Each number is 500 + 40 x the weight over its row's rms, rounded and kept within 0 to 999. Layers, rows and columns count from 0. Numbers have three digits each. The size before them is the row's rms in percent of the matrix's.

# layer 3 attention query, 384x384, rms 0.206, rows 100-142, columns 128-191
083:496439528426458473543510499496466445445520468514499524586493574515557491447516436533447483486489481487523466452492507555455462454451519501481464507485495568393487479474413475476474508438475497
089:490471511461502482553487492515537462555485481508447492503503532506558521538470588545483486505516471464600515487546534582416485509520468417494457495560518463498513558448501441491501540484514524
083:481530518500450449531596495520504433508498494509446463503455468526471443507510469540511490462521497467477475478562463544479475491519532470491561503549511489453543498515598588518462479521543499
082:434520569543509516474571493521445445538478479560528562519416595485481521489507532538571572410561472516441515541593459457494531481572476481603454562469536503469482536462543547520514548506493560
086:511442539532504573479534590447515487450503457526518516518520451495497473563471529542509529475477539511454543476525564466514534491578509446488448506544485466387503519498467444539495515485501524
084:505549509529454432440478494480507498522531535488494493521521549454540489526501543496411512470479530538458473424440486499452540490535450518551513427471414472499505501480524541452500492514487471
092:517525534512547489423544426512433469472480448486475527510462484556455549427560440433414466475510514492464530459513543501521463532510477557529453494477488492510503519478478570441425498489547523
081:576522497482452522492532540516556502543413490458439519427508527472499478541478456531467573483452519498517482554515495505529582488499564525495444472514501466417551551490485530472504494485545513
083:478521508469442527632550434521487408569429570553550569494504479472473486532555473411585509562533598514504525444555473463572507506501495484488416524545515457487511471456516491446516480529462498
093:472536514481499505522455404449542459475497608507564470514570511401527505516502439523514458493500511508514542474489484443509485517482558461536471436499522533416428545497498485473479550570455563
082:446536479482461551506526446470469450496523485494563511430508533523486554464504490522441533533565508514553513516512476570423530494506542486454511457544451490419473529519547531497522407462562538
083:435476535488520544491485513543523525464587420462516511495459524503487428532493495470448537507515502512470475566534430497583497465506488577487435492466423415475534507520513495560489516529529487
085:454431516516539468483523503407483546473522546538532477433486489531474506486451501479501490502490526582521457488535542479501533501561498412471428477507529533524410531469533560464482448495526472
084:542433510569523476510493458450568460449496559547497443456521560537481535477511390581522485517491472491485443537538498474496505513488452500557490468480491498502450530471480527492585414516527470
086:432508622449428466551535544484530515536492502496437496479544537481525488581495460526489487494507528546477582525523538495503436506533517552519579519480546588559502492461459501579513534600497432
082:479545517550496429500537559475562499479473458480469399520522511500543556407506477603530581547494524565405555525584517481530481572426519508519546439542507535519508445477478550499487509468507556
083:530502396519454506400479425576539574510512487553442469535552560532462535466505551491513541521455490495513532551509602453486526411463492489568595512531469545389480485506453507558615445472468495
084:455486478491446517530515459502517556496526409462545499501498533585626529494504557532560439485509529438474562444420566472518534529537489493504489580582503536461505450506515463522529487467521506
089:507491509503469530467502498451507519470497471496486507460518444517568486456482432531503564451437494519448492523554527405531437419506466534503481494491522461459473536480537558488479489517475447
081:511562521527532486530484545508435537480495526531569496566536516574554494450521496446483493465492590546474420513530524431519536486440461449535499486479486495493482522532582499405540513571528505
086:455560516503515523441495409512528589496444476515488564509493504506502532509499575491529463522474437451564511477474496518432505556498557458531505452458567506459519463455475515509481448541466458
085:608561471485500506547496570473579515540541467568482478492437475444475525513535435446545523451495557436504440500448435512508463573445524449529501459495483442566472465505579547527567459475487512
088:459496535507515467542449539512518538495547418544524526434538529507545497516450401485515497528550494520517451583489521458479464545559436520501463512493505480493514469519515506500471436539506480
087:544473538532508482467543414511476479562498486445392456471470488450516512506468581536534534477426515491505518521494447522454472472516495524467454520469508553539515538465518482433509529475510525
086:515465520514501464559530524543468520421517488479529525467605493513480557513519524511482528522549479516500467504533458501513422510510513479485464487518440518446534566531435558483533499513528596
084:430543461523499446498479614462535487481479517474506457502544455407511527531530457489480512494486502407479477527541573530463527516480485520500550496502456541487452511530463478533519567482500469
091:465464523513505510578504521549483510522529482547604485491502509500502481477513533526461564485522436525501514438507594437512487526414442455496507451498500463547519454481458462516493543490519575
084:512460542527508471514470495476500533551454499489481536450556432479471526452474504496427450489506539462497528508497461509560456467556465548463520494464492522488468510516493450438411508533488564
100:501466515448488532560577459493562530590479395465462517509441473497517445453483553508506519481503535505441475528495425510467549576508497477446595600520485598455496529508502566480544467566524553
098:454491537439605430443516565532545504475487544416546476502502572505462479503553487509470491504446523610441539431492512432552565512486496461541511512539494520487470576373490491559551559480471455
093:567493422551415484533549486453509472562471510469435532516425474481475506456537535505431497469478537453536512491482512517476484494552489528516481488449524487460458473482440508492516488441454472
101:578553498537509484448459551491488480417512509546445516474530533455524525533517493477516463482412566507420585527567506436487519532449542523454481501493499569436465439630483480410585463557501508
102:488508462511478496506469538466460535506479439526478501472463535497551549524488457487530511519486543517556463448465483542493509550509478516509520481476516499539501510533476564481516488447455551
101:468523490440447555538552462493592510585501538532483533569509530527547491542474497537608431500531509491457502554464492477538504480550474406524496531496508484536500482446464478459516473512388393
092:498472537538471467502477537488432483460424394490474512486551451501442479469550489444467536460528541490497445445476504480440478563469467477501468481534463458512536501535536467503508447493539510
101:512425522539517502525434445482508467512540501511441438577472521491550548477486522494503457489470428513513539489422437517557582450457556569520424469505470487449476544519507543536442547496513507
097:560506502487487465511474430466459548513516440441530482493462568432471528455470516455517488509449540532472486509419470461538472534540522509539411463571532463454450542539457485441545502533531452
095:426453542499542582487524514495488574471491539434517457458512491495515541455503493483533491451558558514544496597476533466493507480482475504504487536488458513544504523482523491512473450531490569
093:488496485481464478530529569469468566465458466523429505492443512601502498462518482494541447393482462385533404478477512468501510557519564475473390483491473491459562543532505567476472487489552535
101:499460449569490476520511559452401449518496535498508569507479544572486521465493460468498497525428526492532476516544502489380544514481496496482455514485506547536514505526582514449521526520511564
098:572506533531522538460531495447503545502491469509532528492513439533470546538486480502494459530470520512538519516539451581447524576443507488505522519568514462469438497569487474540597482576476554
094:550560452500496472521506482363537491519506471527495485486514512555485547524472478534533510463442446545484643512519528454464547455480453537422469468515454478525471535528482530487484545499457509
094:531497425508449513490465543522450533567422408472551556529515474485452526518500478522629550482538486530492464451548575472501503497515501513464528490510530484520508529520544413472515573496522452